config.toml
n_layer = 14
d_model = 64
n_head = 2
n_kv_head = 2
head_dim = 32
d_mlp = 256
vocab_size = 2048
activation = "tanh_gelu"
norm = "layernorm"
norm_place = "pre"
norm_eps = 1e-06
positions = "learned"
qk_norm = false
attn_scale = 0.177
bias = "all"
tie_embeddings = true
parallel_block = false
init = "trunc"
init_std_qkv = 0.0625
init_std_o = 0.0118
init_std_up = 0.0625
init_std_down = 0.0118
optimizer = "soap_variant"
lr = 0.00784
lr_mult_up = 0.759
beta1 = 0.95
beta2 = 0.95
lr_head = 0.0114
grad_clip = 1.0
warmup_steps = 200
schedule = "wsd"
decay_fraction = 0.415
decay_shape = "linear"
final_lr_fraction = 0.0
batch_tokens = [32768, 65536, 98304]
seq_len = 256
doc_mask = true
train_tokens = 128500000
steps = 2161
dataset = "wikipedia_en"
Each number is 128 + 24 x the weight over its row's rms, rounded and kept within 0 to 255. Layers, rows and columns count from 0. Numbers have three digits each. The size before them is the row's rms in percent of the matrix's.

# o: layer 11 attention output (transposed), 64x64, rms 0.151, rows 22-63, columns 0-63
# v: layer 11 attention value, 64x64, rms 0.184, rows 23-63, columns 0-63
# q: layer 11 attention query, 64x64, rms 0.165, rows 32-63, columns 0-63
# k: layer 11 attention key, 64x64, rms 0.171, rows 32-63, columns 0-63
# up: layer 11 MLP up, 256x64, rms 0.184, rows 0-26, columns 0-63
# down: layer 11 MLP down (transposed), 256x64, rms 0.26, rows 0-25, columns 0-63
o22 080:138117146156090152146128124109156127080133098084097072118140139121152124133156148109101093160125099100151133128172097138145136121143164157153154117111122114137095152152098125091160138091118135
v23 099:167131110101122116120146094144102065069141142145116131120141127110191118127135114164119107161091146128140142116100114152139131119126143140120140151146106192118126136152131148077160135142109112
o23 091:081109146091152167167131174128143140163142106094147120174103105139091150156131107123125138099122091162075104109153145113134135133096110100128123153129137113120119153114153109148109165112108147
v24 099:114125154065134094143153124122127130120141150140148145136148115139123131145153130094121129134087144100090128122113134172112145131110111144158121082107155119180149140136167139084060153112141101
o24 096:176100103141147171125102115129183123142128080090140082099118110095109141125137112144131123103143137145176139165134150099127081136140150090125117144136124128132101149126104120171170116140114134
v25 103:110074112183124126096125080127107086131113113127167143128177134159152150150164138129137115092158110140119120115131152087148105129126155168147148119112138144157104095109110141124102173132134133
o25 105:170173132130139152143108145154111137156109118126072094139072145126110145115117140130131130155105175155130125140110091154132149120119098108114099137108124125141169137136124064147118125127140069
v26 100:118140155122147107137173088113142117157120139100122118134123133127123143145098117104115130082127124130129157110137099138093179115108099137216162124160106145178143125164123112141114122092122138
o26 113:110109128136108154143076164126115097104167119158134144111117097145088121084159127151126129141115125134099091115155180153138082138144141129086147134104158117100121148151118169129119158159123100
v27 114:108103127097142134123148131108127143114130209119138098059116113132175124137103144104127107141124093136127176161097124090104166139149125143137097144110075118117116127148114116106127118127144117
o27 099:134169100181146124164136124131111100136117053142160120177142127133125099122155109126092127101162159095122062088149122142129139105127141121136144128142154135132110111089135134150141131124123119
v28 096:149135131122125120147110184121109142112115086139104119130077117096152101161134125133114116144101111133121154169132162145142097128156097115101131102105116091089167076096142123089114103140140097
o28 092:136086120141136170110150112117162122147120161131132126123174148157137145098088161086157116100158153084138096091124106097110143123127154156140110140117153114175068109126142141142126115122129144
v29 101:170120114139139203135084114075145130097166138148084130118151136118114158090162161146155116172092129119152090136113123099118126152130151129094128121132141109124132124134153154153124124110137117
o29 087:102150140157095093105155178177141142139083121089148129124142133155127130112141091125102124138141157148125183114111139151129127111150077122154104110163112119125091143088117094118150131150108120
v30 103:153087136140115090134110117142115127150138128114161151131133098111158153142124126096141134092142133134093157144092138143114098141109110105183088158142124119118131153118077105135097133136147050
o30 112:132137098124124138143145134145169130143153094152110103130074147151106092127123150122103144136128124136136118137139117110115152123164134128097150081084110157134090115143154132121119087124141219
v31 102:109101157143099136134151124051089127114125104108162118170120126105125177116108126124092124111173126143109118141139083141070154149128135121131138133139136126109174131139107120117118148174111144
o31 104:139137068138125137116119147148150086153109129125090173093156134117114087169149134132117153130082128137152140070122180122157106109104134132113167127108115123110102134147143129131164165118132135
q32 079:133125140104123151128134125167097124138148166164109099164100175159135154113156131087132139195138133108134134139096119159098146091138158090143108111130153156131114085111105140156100122116149123
k32 082:107134131135125119139107108138162120131091175136137138099085094106120114131109186132097124105123120094121104136150104127131125148128122094106167192135181124173101115137121135114100094100103116
q33 085:122108088102090148113146178127155162170130113169165103110150139131144148109147095101098123146150134142157097138153176138099120118080136122130095131149150093131141103160165126132139151126112132
k33 087:126098137139148137120139109134065127130102086160132127117143110092164135117117110104138140150133117145169140097168135094138143147077147082093124137158118120137108161144097143155129116114069111
q34 112:113147137135102175138111096132120117105144141143156099136119142140144124156128150127123110128159129133151119107135105117149124162102132176139140118227075095126116154116155145140125174100126138
k34 118:144117141125088143070145146134073141123137133152099065155155136134142129146135099111126111155119156159151130146087121135134136138131135129134098062128119134124174146136145096167150130140124167
q35 087:167158113136075090103140125100180119123139096125089106110157138128089148121086129169129166116157128138123150121121151162159104129111154143162124154115131147129114080109098114136131098103113125
k35 094:153103135159115108109169148129130144151133073109126090129142175136137128096124097140110129142129117155117168111110137144120116104121140184128126094105086171075179121101122129154147121151129130
q36 093:111140130088112102139134106133161094086167153125118115137155178140131095109077135157123180140125084119138090118108108164126125135117144139157143130152119136087118153117102169144096132099147127
k36 082:125110135135068118096139173128163120140130129136106132130155123134093140121151137145093131143116154138167113127121112181116091159103117175138161127083095105117178082138127133128120087127129149
q37 099:110141145124165155132127146115134111121139116169153127130186097136147107113133156105138123146115122186162103102172107133126116160161116083113131124116120113143131109150140126104151117084133201
k37 103:109120109099152126179073104091171127099114108138107161092127089130154119168108136137125135139123123111132088137136116092131118132120117058127133153119114091140087118112129112090113114107109125
q38 111:126141111101157135136104130133162138161126143137149151086118104106125138156163138126143156129073109152111146157154110118132138147134075081084156130072135121126130142132185143094123154148128144
k38 119:108178132106164133193069101144155087107156128101146147169137108135158127149132127140134138095129107140143114119131150117140143115157126083131143172134115124115128115123089128087141162098138121
q39 097:161117137120124126137133124169122157145148120158129116163102126174138138172116180077100135137125151128126128096105103115101085128133147126143190172133133136165087111117107126113098094117134144
k39 096:174139130126082102122161162155143180175152109128156100126119132130154108175124140114114102137074135138131150133129117123121127121114207129113128126126149159110151116123099124167134116116104144
q40 105:126077124146129074159136135119135083161160119105098086138124127155147124107125070134147110145161118089160174121126140148133142148145104146100088128095120157148161129122118128117125129138084137
k40 105:130099112132197172133141134127159098160135161127165141110146069140112120155102145140120141130130142107160111127173160127084117133139112111130133161102135087143083128137125134128090141151131102
q41 097:114102160149159151139107184134093146138157162116135124147119120110190108115111096066128110117106156124196149111149121108121133130139129135120094125126123094159108140126137085125127142110138107
k41 101:087098178132147153147130125157105158103074155142136100146121091115145130159144108080128156142129100101164124103138157136138134121127132095141082134142148133141059131140118108139124096138130122
q42 078:135085148133168142162120122148120150137141176099111142153117126091132154162083117134089105126106148096142081137129146148088131130113115161133111132155114125142141143124119141143124082121204125
k42 084:157107110120153129130110140116130138116116182131142163124116082115091141153117162153129125116130166114131071127157111112128108170125150114125147157142156091180091137160129092109102093109143149
q43 086:108150145126082124170150173173119112121103115137116153127143134105130135084114118168151153131067118151139115128166179129078115131170137128133108124114124125133135124174147102114146100134098124
k43 094:090139112138116082166180094129097113112111092118101139107106121129095147136130115151148164136137105130124138119093130125174096106092130123163139123117127124092114076134106138097112077121118098
q44 090:186110152099136139142114132118134174142112147108131149125130098111116158173115132102111159097061140137125123114150107119147132106081145158124148178124123136179118130123141128138113088153156103
k44 091:159106133142111125120131177124099148153134119123118087145128118104120138146149120121127115097092143203103127099091136117141117122091184142116104131151121184111141142114074107141124093124142132
q45 106:091134154153082138142124119124143131135128109099165128139093119117164115137131116125156148118130063146121191124158160111142130159105157133158141170143135115104098132101120131131142182082131120
k45 098:102130142148114100145136163124129119103094132160128137175116084147158110151130146093158172136083125176147128117156141156113161117123140121151154156106161101127085131127159146118114159090154142
q46 079:203113172126158129114120118110118141103176135146120103134135141124089140067119162138125155126122108132175160137119134127083138150134110148126094130143146151149131133166126118174114116125089127
k46 072:098087121127131131141169119096159113144131163121148127131164112176125141114116131111064116134146129073110110137106127126158137108132124136091167138128112147127113127149158142159093061161121127
q47 101:129121158135137131136153152159121182134146125144112155176163109134107104132142131110106099121111183161127121153143083129127159120151149139124116116087126149152131134147099137134127049130142169
k47 100:123157084047126118134108111122128157130099115139097166082090109124092125154097120142115122121111133136079114124150115117139102122114148103104137157162123122149081132137122124109105103116123086
q48 091:155164160111144120160104118130169156093153108092132146150093117110169109163124145142125107136169124129104092126122141122110116141111090112156105097150116138143143068111114123129140166082098118
k48 087:119131124129152099127147110139160139064164122103128137148146122206162116151121116108133148101123125123096146123144070112146097120141101143113095083118093132120149146097129111161138150126120147
q49 098:112103120110067112153150122119140119096123110130113106129133115115131170122125136201122168130093055143120132111139132159154123154080130139154140171130110131128136142163153126120125130137091117
k49 092:113144099170105093133161154084126093162147120156120122093161108105103112153122146143153157123110172196115117108122122141118113145080130125117160131099112097099135128128113107102101104134123135
q50 103:102149168164092176149126161133102102168162155130121106164142124128109163114159109153133141127087128154178134139160131127136159110159160151112140141103100147134086135106103128138143103109110138
k50 095:122132121114108108130137124142109145129108128170092086131110097119093153117103097144112124094112071139140127116081181160129133122118137111127139157138158133076132144124155105096118068138143093
q51 099:131153141149140115118159137116136112130112104128118134136129123129147133100099083153151102153143115086111106142137142149073097123159137077137088129115131168128141076141118084105159175147086146
k51 101:102153150172180124176152086123167119127158134074134178121102138159114141101138150127161141131152090086140136112135133102124117106138086136126107121083119142125146122101151140104132140115123136
q52 118:164151115118094140116137111132164117197126114129096111106115139100116169132122140110148146195135130108122126123154171132118110095136146119135117147129156113107100071131127130110134124122195123
k52 105:166076145164141111168106094138130123113078143085169150101100097107125129105118143160101099119115071131128133112143156113136117140118163090128169142122153133148121106137088142117138121114120129
q53 092:115080110131147140163116149152138133186102087107141129102129126143088146180121125124108140125129164147118151137115140122132121115127120108120147133078165140145124122095124119097117050164114107
k53 094:158116093108155123149119127126167113138127101130158135080116126120133124147083153140122128105100145133130135129166110099111116137116164098120147176161142071168082112132098144085098133128119093
q54 103:137121126137177119100144150097129114140155157126134117127151118137144111110119105062110135119111131123161131132108093106105120134106068087059147144134153138149145164146134153180112119129118105
k54 107:100080125141186173129114145131134139141132145154179131165165120132156128139128131105082093146137104092173125102124176127108152132112103146111084167130126143147161120144139143143115134118117137
q55 084:116100137130146138121108103127094099114102154124104133112158083152120113086132153111122134125136154147113167065129166092144123124130110126169164171129137090163149151141091140164113095121140131
k55 078:149068105110116146122119130099150127137082164153135166088127133107153120158105164145123111121115147118103118135173118100125142115124122129126156156155178076136071111127131126101099140132117153
q56 099:149087133115169151140115163103146105150176116128149168138136129152114118121102117097107132133170134148180118128121116119117153130111122155131097160170116135186124094107149086146150123143097156
k56 101:160067133138143172099140117135103143155139123137129093118152116166163177142137091105117126176134133134150172138094136113104143149123155139120105121139106141126138176109121111170100124165105135
q57 089:109125139127096110130150105079133156117179140123122109106143167122170154133149074092108136103145126105128131136109149150158147159153158176120122092106112115145083154082126146105111139133133135
k57 084:121142155131122124081130189141136118124119085119132108166161103100120111124131120137138145119139166149152168122110124152136180099155141157148107106106113149136143163129137096123178100114135073
q58 094:100168139118099104147130148115115082077129126163155130116148145151165106097136126125172185117100095142138146103112144125139111111182150115131168158131150142111111132139123130141119142119119073
k58 089:080132133154079112129149167128119133142107077138122096142132148145143119104149131111145166124135085137140162117081135163129128103118099167143115116104140151097152072092116157140150119150138107
q59 104:127122129105103145150116156145176111109124108121120095098130174117141126133097146126119187121167096142152127108153133140151081164117141114160161116142123108128108134097103097076132123081103107
k59 109:121091152163110105139173121145186129111143070148147088134145144139167118160163102146122152149105167143172144141134120142103130136102166143153128119100103124118131115124124138119172100144130149
q60 112:139176124178176154161167128105116141098116106133181145130124124105159118142122170155070116130150139107115130144127128139159138163155142146112105154146131136151164115093156099128134115114120151
k60 105:140148074152136124153135133098117118082130130145119171137173169152129146149137169157165162145128172109120140181114115127119118151138113115128110115135119142186109143092129087115110123128156122
q61 095:166154135152109140090188145162125151127086111116140151140091133128124083128132164111121125137143133108114187168155108138163145139141188143159124116095156122103139164126117131134139129118143132
k61 085:101153154134101102137162098143123145133107126132136139148074180136144102100178115107110116158124141120126152155122173150134136102117131162139120107144106184113121120137128170140154183123153109
q62 104:116098130107123119139100122150107116091092130146125126106125164105087140163119123129166165094123108142133140099119144065137112103097123121126157130134167131125090132181118126103120120166117068
k62 094:103113113139104134141121153130162130118152121116161135082126157130136125148119139117153154125116152172112131126169101149127141150108144126131164187147182084191108116146127174114129106156119111
q63 106:109128170122118143147186102097132111117159139141142112143153139146149091141141093101135107133148124107157145105141085154152126107115166136111059162132123111152113099146125141139118173094107147
k63 105:097118120136117168131112164090130125107107148132082140090144101145137124152113179090150133161120150171168125116160170130122130134111110124113106177138140133174127160107125122143146121129092089
v32 093:102129127138111139130096151131143190127078142149102103133137081143117164106121142132084133153123127125103128163111126129119097106152107138174107146128163119130088114085128115143089117174163111
o32 089:154144154138164132104131136146103144144139104137057105140135169125115198103102100140132109150124123164112133119111146166134108097119108159109103104148104100126161114154128169128109105118105107
v33 095:150119122107132127091142149159161100076161130101092157099148124085117096132125145134183104129189098135120151115116124116151150119098137112145105135118096133132096118129156158151143125158108159
o33 081:118106123167120161140120055104096138118113086141137149099131098157125103098165138111160170159101122121155103127145132147120133130148147163130152116131141108130133153140064138153140165115112116
v34 088:156084118156139134096117103126126147137166116144060160093145135132156081126101137154165162147140093117147100117120108164136140099144134133164090147138132101149109122113134100144128146163151143
o34 082:120133164117160159114135105105065119120113117080116109095154111114107128144168117102106110109180128125138122186140134146119173104144136119154139136138125151155110091117175117144151141123144099
v35 095:089094135118149113111084120119102154105156142094135120099160091149107145062141119117156149120152171135119145054103141129138120116147161115147160120127149123116122126133129099102104110133157129
o35 099:142121165115137096132130087084081138149123122124114086140140106156143146151128141117119102115119079142192138114149137171171131137137128138170131161101140108129079143133123127125130078155133137
v36 096:127098123165130162068093152138182170127117156096113124106128111150086145118109114143165098106140125131103079162147128176157126095121137130136119153144115094134104111114114108136131123158120116
o36 092:133093125098144133163129135145083131137121145103083121105127146124123122152155098151058072124122129129123125128159133165116111107138171180134145106135125126157133171148114128087135160151115104
v37 093:141121154132148111143151080082129117155135127155135159159154108119158149095134091122086126141111159158101150168117118121123109137151144100130126160177118140138061120118138147133087095145142133
o37 090:120150109106146113102119112131147129136150094133083117171101135094096128172181132096142155119147125160115110143115144075131185168122081142112113148124119102145125119130103162144115116136160126
v38 093:158119127143123150167152131134122088084143111133138122173172148120096151095108140137137087110055105139106125119093156088125131127135123127149143130112113121115080132153173137139113141117099099
o38 089:093148111113110095134119147091116126124136100141125144139100168121191117119097152081090166094122116105096127123135108145138141138181112156102138115158153112095152145148153156133138118107165142
v39 083:132142146101089112121143147145124113118128139104159098132100114112171104169110108093159160167135162092122159174143086143098123110111156118120140123131158131161134142091102148087167126131128153
o39 088:123113121140100166119089131118162137131099120107109162121108142125134168149163134104069111168129138124149129145124132108112111119102179104129102091106123166159131101135155138171090130118112177
v40 103:184121148138155089076140137091128131141096085127145164143100137093135102135140111113137111128111156100085127118116118154130100147138123170162129151181136125161086144102114139114127129093116143
o40 110:143117116112206144150117093144147100139130119168131177113121122125129106177109136116129100126166150093115094122133126091122161135133133146108135129102107119166157137176138113109130119119073138
v41 102:104131134110142148102134128140112140153133095163115163125159140122118126129107151124126161118182133143154101131105142118123113169116119108100152068149145136086093070132072120142133133127178117
o41 108:158135161136115126105129136117116122167122145114134082131123120090153094123168151167178175105167071149158120118107109114087128118132155125135102171100143114119110130141111155110089130126119123
v42 096:121113139107142168119133116151172151159122175161202145120139105157114126106176152158129132126113141154141105141127114145142122135081144150122143121137167084105149130142112100120154129113118082
o42 101:116100136159117140128169168118157123129137103129103136102137115121137117192140082164125121071110119128114142117147123125148100104076177147106142172135113095107104139122140150150100138127147155
v43 093:147092141122143155143137092101132149149100093126099092120115086141110090156163129139175095120108135162124128110137139139184108124140121131139141124131105137132131119074121106095086124189141138
o43 111:094115137123153132109111084101160111094139150124116124143205147116111122142144149125133119110152140184091130105126098153155136121165145107155125141093087108124137130181105091138131116139132112
v44 120:141142126086095160182101131183135130120092125156133118104114156137111129133143111137106115145120115140145140131128120119167139131089130082084167141105086079121167123144157117101163119144112143
o44 133:093148168152102133162102123130125149098127135125133104130087143120113121156137151151153141134108147167106161115117090145125078085109089106125178159159106093152138111114129132134128154137088161
v45 097:172145072125108159098158096126146124127102095138112132124156119065125114131101139128090123134109100096115134128133143113154115134129138189128090087090122117136120158164123144134168146117133148
o45 104:109141110105159165141184125120114080101133131130118135121151146128140130099113126118152116161143128102152095144077124125109130115195125115123141117171116146147100129110093134142062133131132171
v46 086:146136150139151096101138161141108133102124126158099130120112118108150143133118132100134175143116077065142057131095138118121142125147143164134127130148130108100096121094134147149177138122124085
o46 086:136131127138103136136172131094089132123130136156097161108093134140120142112121111136150128074170099096117102173144129129088149158098159122135118106123148113137152127164132162125163122143111061
v47 094:111159175115140138118124137111097078112141087126155100124132172129108140133104158092078131160092148132141141094151128116137133150091079122113182131104126137115164120155113115142138140141164135
o47 100:159083146133142129152084160107146111161158099105147066143141152099161123127083114127132144143129139117148141128099111128127126126123151073157128090138133102146122109100123164095172137113134153
v48 088:160124150130080163138100116142113099142111087144125148103119118096166119121152098112180121128142118126153111050126114103166117145112103112145134130118117145098190153137143140127149132114116137
o48 097:100122147129154153125139123094111137127128164138164119120134115146126103142078157138127117130132156124124155111155177125090108105152138055151140127131139094095114117145081084164144149085120130
v49 095:126113126154120158098124122146081154140136144110139126105124076164121114135106144099114149152137153065131144092160130173089127071122149163144108172134120132104127139110117124118133117147091106
o49 114:146108166150131155097169151157112109104101116104099107118129128107097134131132114166074121169140135098145137136150125142143145112146137170137116116106137122159143116105112085168186079113121132
v50 110:166141141167121151096145137133157154133089132140162126113080140091128095174141141154117139143129110112130123159135139182113141099110123117099076127117103074106126147167109104092132114139125124
o50 109:116127128140129125137094176157096115123129161108106114133163132106089107157107131178106129134127133085122073142122117132142093143097111167119102162175130146135135124168137111156102170112147104
v51 093:143131154134096128144103176114129133125103122147159111160109113131146157135142118146086074140151145124095163137109153108106113106131165130137138176121123088172154083100157100111170111127127140
o51 088:157150147119114113158143088145118145142142131121121118127113145112139136137121117136119122168108187167138107139118093140118149120113087088126123135139092133095202181123111118152130088094092121
v52 108:135142068135105098148094130121111087151146135155107137137151140101120155143105142113087152141135110129097159147123083104072139122093128091161149148121122132134100152146169139109125106133085105
o52 113:139117135168146108121136154122064135152156071126188155143077136118175138125122123123133104132106137142113112130115144114136150149125092134134113126162144114174134096107122092176098128128115119
v53 103:119143139101147135149143093153143121144114142167148190131140165150157134139147118095120120143127147129138123123116135068151142181109125123156183118144130124142105096146131131140077098133182136
o53 101:143061125173148127109143127115143126154128148129156136139111128136100130154121149160163158096166126140134123135102090143105088138153087112089167137101131088139096125101129176122115119139103151
v54 104:128163138116147113115166129132139107101114074167121133108145155108103118145131154110099150170118065111151128115128087145067135130095118129092122130116102121138123147142088112146178144147132139
o54 102:143154140163136136152140128078157094113153133111117112162143116133168121121131090129119175139158136100149119140117142101149091127114087117108079145135125127182138094103145134095157157108091146
v55 095:157099146196102083132128157130123152151143125115162148131137155097116134144124113076144124117177136114087149155094134131104124113133142146116127112120112136128104186135150105086150135116106162
o55 090:126114109124131175156105139130101135127119170107110134122120069113202147114132194139132094144126112128138096114174130109160130134128085137094119103129140141119114139175127127117115111097133136
v56 114:128119109115091152127121121157122170112134148101133142111138131141178159079149119151151096117138148125162132093107166101133111198149108118141124107143164133158125085118130160137096150092121136
o56 125:135169160133140124134142112132131174133127148160154134147112109151102087121132121110129118117156124077144158112093141117127107076127141110123135108127128130081154142152099183147104061153155123
v57 110:126144150139106153130158105182119119129144074154137089117112126124146114128107113127144142100122119121146100110112131146168124146113093134103137121094151103152203102099105126154176152136113088
o57 112:103126132105128102115144166093164118099141153129124140066158186139141106128114167151135137153124137116156120119168152125105120083103136089170143130145110109126106107109152178124134108133128096
v58 086:070127159164112105136104134131072159152135156086124107127166124142121123121103167122114168168149168115139128116144111107154157159141135151163166108112152109129101130124114107122138134097096142
o58 085:150132170145131131093137140118103111169117140131114134138170143137153150115151139123147113137075171127155151127129090096110087103102101109085124093126134117157089155113147087132139100166159124
v59 098:154144144151114140118181122104097144164115110133179147138136134101163134133085120093088113136110142153106140157105131112105175148144122100142134144155141099090118131117176114156125089092144138
o59 106:109114113144129171118136187151115098167124150156136085138073156121123100144105116124187125131111150141110100117117146122095159151137098132133087138124124134113083139142147146154150100091120134
v60 107:172140109108127147113160123105136129117113135165102137145182125101131101100111123175129140109113124116167105104123176157132103137111086110128092123164147122072095104166114145140133153113124098
o60 109:094158149125094137098149153146126147124143093151126095140118143119122101150122127114153162100183082070186077133109124108126172106157132145115133130140123120110140135161123100132122146121152127
v61 086:158131081116131138147121132186156104125126151138132165136134125161137123124108121133131100098163092132100120172105095155157109132098154109114112160147122146159190102136115171139138136112091105
o61 087:144138104151131122128159105180116149113114106151104142064125130113144087125144169137102131149103096144072132137124132106149131106128160150162171124168116131100131146088116122136116140131074123
v62 098:127115102139144101172087147096126094085124156109168123149089137081147114084085138118111093133137135151085126117125136093144105128133153137131111125145135127166112168128130119133089115122136178
o62 118:119105077122141151182150140126147163160104094166131120127171108126127163123124151111101112146077127126124115118093115110150140144138135111102187158130149144146119118145113125094092118094119089
v63 095:154117118155110173126124155122135100133130108136142169154152170121110085097140169155151107125150098182122131141166124122132135106080132129099119160086136108133156160150136105120133156144090151
o63 099:109129120128120133165124164110118124147090104101135100119164063121160122107120138084152123123131116129132145099126133121127120088139123135136160158174128119115126132132144127193140167057139107
up0 106:150131130119131205068135117167122132121104110154164120103117154164144128151147116154151114145149121155145144107114141147179096140132126104092117109100117149154098151134172156125135116132123100
down0 093:099151147125141059130103124122108092129130123112131126109119084118132129070053128121129143092119139104145129099122140110090156083090107147125157156130151118128146129138132158172132122120133122
up1 101:171138125132126124122148165109144110130121137130132113113080133112124079135156186098098135060135124147114173113133134156143119098109134087108106171139120144171153125113081121137109128112124136
down1 099:116130124146129167156138101118120168108163119142118159149147168097127084116162092125173131123151131131148126125131116126130157142140123140116106066098081118104087140153145130084142130162094103
up2 099:140138147146121104160183104105103106121098152139138127141102125171150078112104140103144156144137077116114115131101097108129116144161144146144155132138103120081121159173162114175137119108130122
down2 108:159140086094108120148132113084142167152112118104167126132132142132150162127159104091078122137084105163173127122143115146134130122139133130139147155120084142088127145126158169139141126084104109
up3 095:093123142140100141083165148128146111115114097124156117137145142121115101149186116138138166104087155104159112094128105112144134107182115127137131080132183131127142156137113121094150139165123123
down3 095:131123081115106129104112115140112120131106116093194127120117155148151178134094150127093106121086128158080158134101131150153099156121146139148126130161157142126093117153136097141149174114130116
up4 100:148126118108153142137151135149160127133149102166104086118112123147117084142164136099086129102152143136137098090144144148120117120132160156150121139124163133139144133167128152134080147163166060
down4 081:137146154106159161108108118102121092121156184084152135137153111122152118102109114164156164152083151124106135135121130129145099099130110129143119109175175146079115130095131101124129113127094129
up5 098:115103126135111142093122153129123153151135137137113164125112052126127096125153067085143108136108156146152141133156130095132143084117092129104120136109145103084120131156137111173155142130095133
down5 102:139089167152099142107155112146099132165095137152126082162118126123162127130130148102128103136087118136136143117142128119104134140091185123137125137158167137170092149096124136095085167130143138
up6 104:098130155158088118121127131154139137137139136150117091100161118159147151098131110119097139091103130101158098159102122130154170209152103134143123134108113162114142131107127094154114163134114105
down6 101:128100128124144129113134155133125136097132144127157106123150150111131138111148133128115099163086141140144122174158146135059154145152156114165161101173144093077085138139156143119143147150121094
up7 095:121143133142106118130131167111095139123112087122163115113100124090152140073150107105100144192165153161104122116131139130144139144149103133122160150112146118155099172114154100128120148091138090
down7 090:132127139133148132175165101150148120081099163091134143129104151141128102123095161117168132144099128137126148124131110137102137132122146133164125126065133093141190151116121136173152122095135160
up8 105:108142063133136156076169155118105095158096119116110154099111118117139141149105116143180084132123118138126101129099098131164150125118118139147154126147121135185109107098151108108106136113111134
down8 109:114126096068126119169132097143166128097138151121141089143111121152138177133076153118088112110133131107118154120121119109119141140143161129113130132128118140081122101150135158094112125146094068
up9 111:098105109141137132108138160123132120115129129149081110135166089135121114107069102152110171106116119151127125102115066158154099147157151138113122127150102127119148084179102111136136156152136146
down9 128:118117115111140171112111179139189100116131157178099126100141149164078110137096146106135122111098102089123128148121146106157167154133131135121121071127134130119141131104117147143095118124146108
up10 099:143140157136100125119154156139090114157080144138113127161129099107151120087067121145131087114114130130101131079129131095130130117176134123144178150152117094145127123127114162157096148142153150
down10 095:120123095062127111129122131140107148103165144165172107151135115132144117171168107138136128117126130135118131167164132108140143161163114113098092144121074113164131117112095091113138089136107116
up11 102:120129130121104135101132137139185112147113155111150061119147101158114169111180113149118140103142149119112120131098163130084163096141134083145150100142096147167147115151146129147110126131117114
down11 116:144153116159155136095166074101128097131124095141171123162105143099160146128126118168172118160124139132157132110162112098154130090104159119135166134089132111132084116103139117146135120133104116
up12 102:109148132144093060147169127088140103102157141076099149188095135164132159122133125091125148158126111117125116136141119105117112160132127100117112146119134145162134148112113122138100136136079133
down12 107:127162194101121137129096155169101111104116119101122123144113135078104114122146161117060142146141094125144122121116122097132152119153114122110128145158114156117152154123135103116190119129128160
up13 095:108151100132127125161135110086132095109125141137121072094125142126160134150090135090114097160124160144121141178124117120150143143147192119128149162140111100119125130114137108175105132127096083
down13 091:116140114098098152098074152096119119140181153129154137143117127109159116161111101152137131128116128115078120100110123127137133119156131152118125154123120123134088087117079120123180177134174124
up14 095:103146103166131148117149144149148088149125152125130154124078140152118095131140132135159120151097117140147114151042142159141125110165123155131136183131141109148098125145129092122118098145154135
down14 097:162124144138141168111117147119070144121122130106056107147143105116119133156151166143117132121164138140154128109152138120115158141150147074124099133129146153061169098150142123129134127136112140
up15 098:135097121146140154143143141152146116150125079124143189143134139123118093096117131086114120129098093162131138154115079127112063148102135189133130100102112118150154121113096115141140116122120122
down15 079:121122151124100133118155138102114148121100131164157112095121109086106151144120159136095121164101151104103138146146125105132216122144102106120132122126181111104083149097105148106124116132120127
up16 108:135145127122069160121119120109145098111085102110142122095130126140099167117121119162096109123145168119093156125133147116150134177122159090150124089107095084111122091121149132145106114132161159
down16 104:150142120080100138129108129140138135123160127162106149123165117093147120114138138084152097143131141127135119084088125089142152110125100158162091145152160139117130122167107143156144193115089123
up17 096:142117126139093135119126103107108076130125134081139129110086102109115164147146148143120125133144117151120112101098129095126148128137113128126183115080120125054083143160119108137160125144141167
down17 096:119170133150160083120123139105098139136136132119130090121110101132148117080101097130149138089066123082128109111120104103134124134130151096127098158169093118122136108140167104115083120105127145
up18 097:139121130121118088090115110137188127152099136090133184125147121095176132133100100165125129119132159147138134128108139106104091110104128123129099146130145114126158095163146120153134113193144141
down18 105:077162104111131151134134076120140134133150152140169145096148148173136095068128125085162119127166104136112129129138132078138126132158096124089096152139134164132116143114105108116119144120120126
up19 092:104131158097103109146154128128142090132171169103125160096098167146115071132147105104076169117103144138134143093098114152142151109109112119119122133106127095140125110128124144123138166163095141
down19 109:114107125079147145156093068158129096145162097162115100146066114122138118108096158130121115136128114146149108152133150120118166155167139105127106148121099136109100138145127143155135125104112170
up20 094:166091077116100183135125140115150140141134120115106085146113117086108140155142183156116133148127125131172129135117121104134093157096141092117149139146120130130077103156138091149148118143144120
down20 086:126131170130148133136136138073097112147101135130166120100090189157125136122122118147173120153142134125133128139116137158148119138106093137145116122150130135141182123143145102083100134172078097
up21 098:111132120143121133133106170125087203140160114143130105160157103140150096107133165132100150109153158148153112144163126124082160108133148112132140120130128101106116155147113114103138118163075109
down21 080:110092154128157133112142145126208124123114133128134170125122155099140150124116109117126124119111177129111140126096145147166116122122183158147147141108153120184130111124136120129123113107191160
up22 090:151117140129104095136141129153163124119138093161132166133093142118109115105157138100127146103131096140123167149186091066121049131122120125108115126149098145143148142116140125138115101119125150
down22 103:054092185134134164142112135093114126112140095105127111111145137095135091112096125111097129125142144078159114094160156089129174123152120133129127108155109103101133114121148122114119120131147120
up23 096:078163109114113109135144144089138129138157168117127138152174095104162144114094107147112137113067161153151114128116124168120152109142160154143151115124104113120119137144136141106073116103111153
down23 102:128127155131132156148165131128131130098118138146113110118086097180092109157129153153079078123136127159112109127140123138124164143115104086104136148082115118131098136098117126117121193164135111
up24 093:108128120116168096088150149121150108131137125132115131118129134136114125137135157090107130146156167151126131083145131104150131118105152160104155058118145117167136160118073180154116165129106128
down24 087:124176125077149106160119125137103125115104144101137088116102091127139157127120128132122166085111105142119126152098109136116131124138111163131108109135216127087131126139124088135128141119173136
up25 106:153088151112126124170124134142155133084145137138115109153071129147147078099115125128125139133173134140153110128134138099137139104139143093155121100134079129131096120185109090148133113157115088
down25 115:155160122124174132100110133126092098138132130097097112120195123095129126137156070142111125117091145167106131126085159108129111126095122157138133114185121148144129112121155146104105134103141129
up26 110:159141140151118143100107142129142128109122134151081090143172106180088183130111107125107146139144109139162109132109146097148148157122122079129189103121123135125100130142136156157152117133120097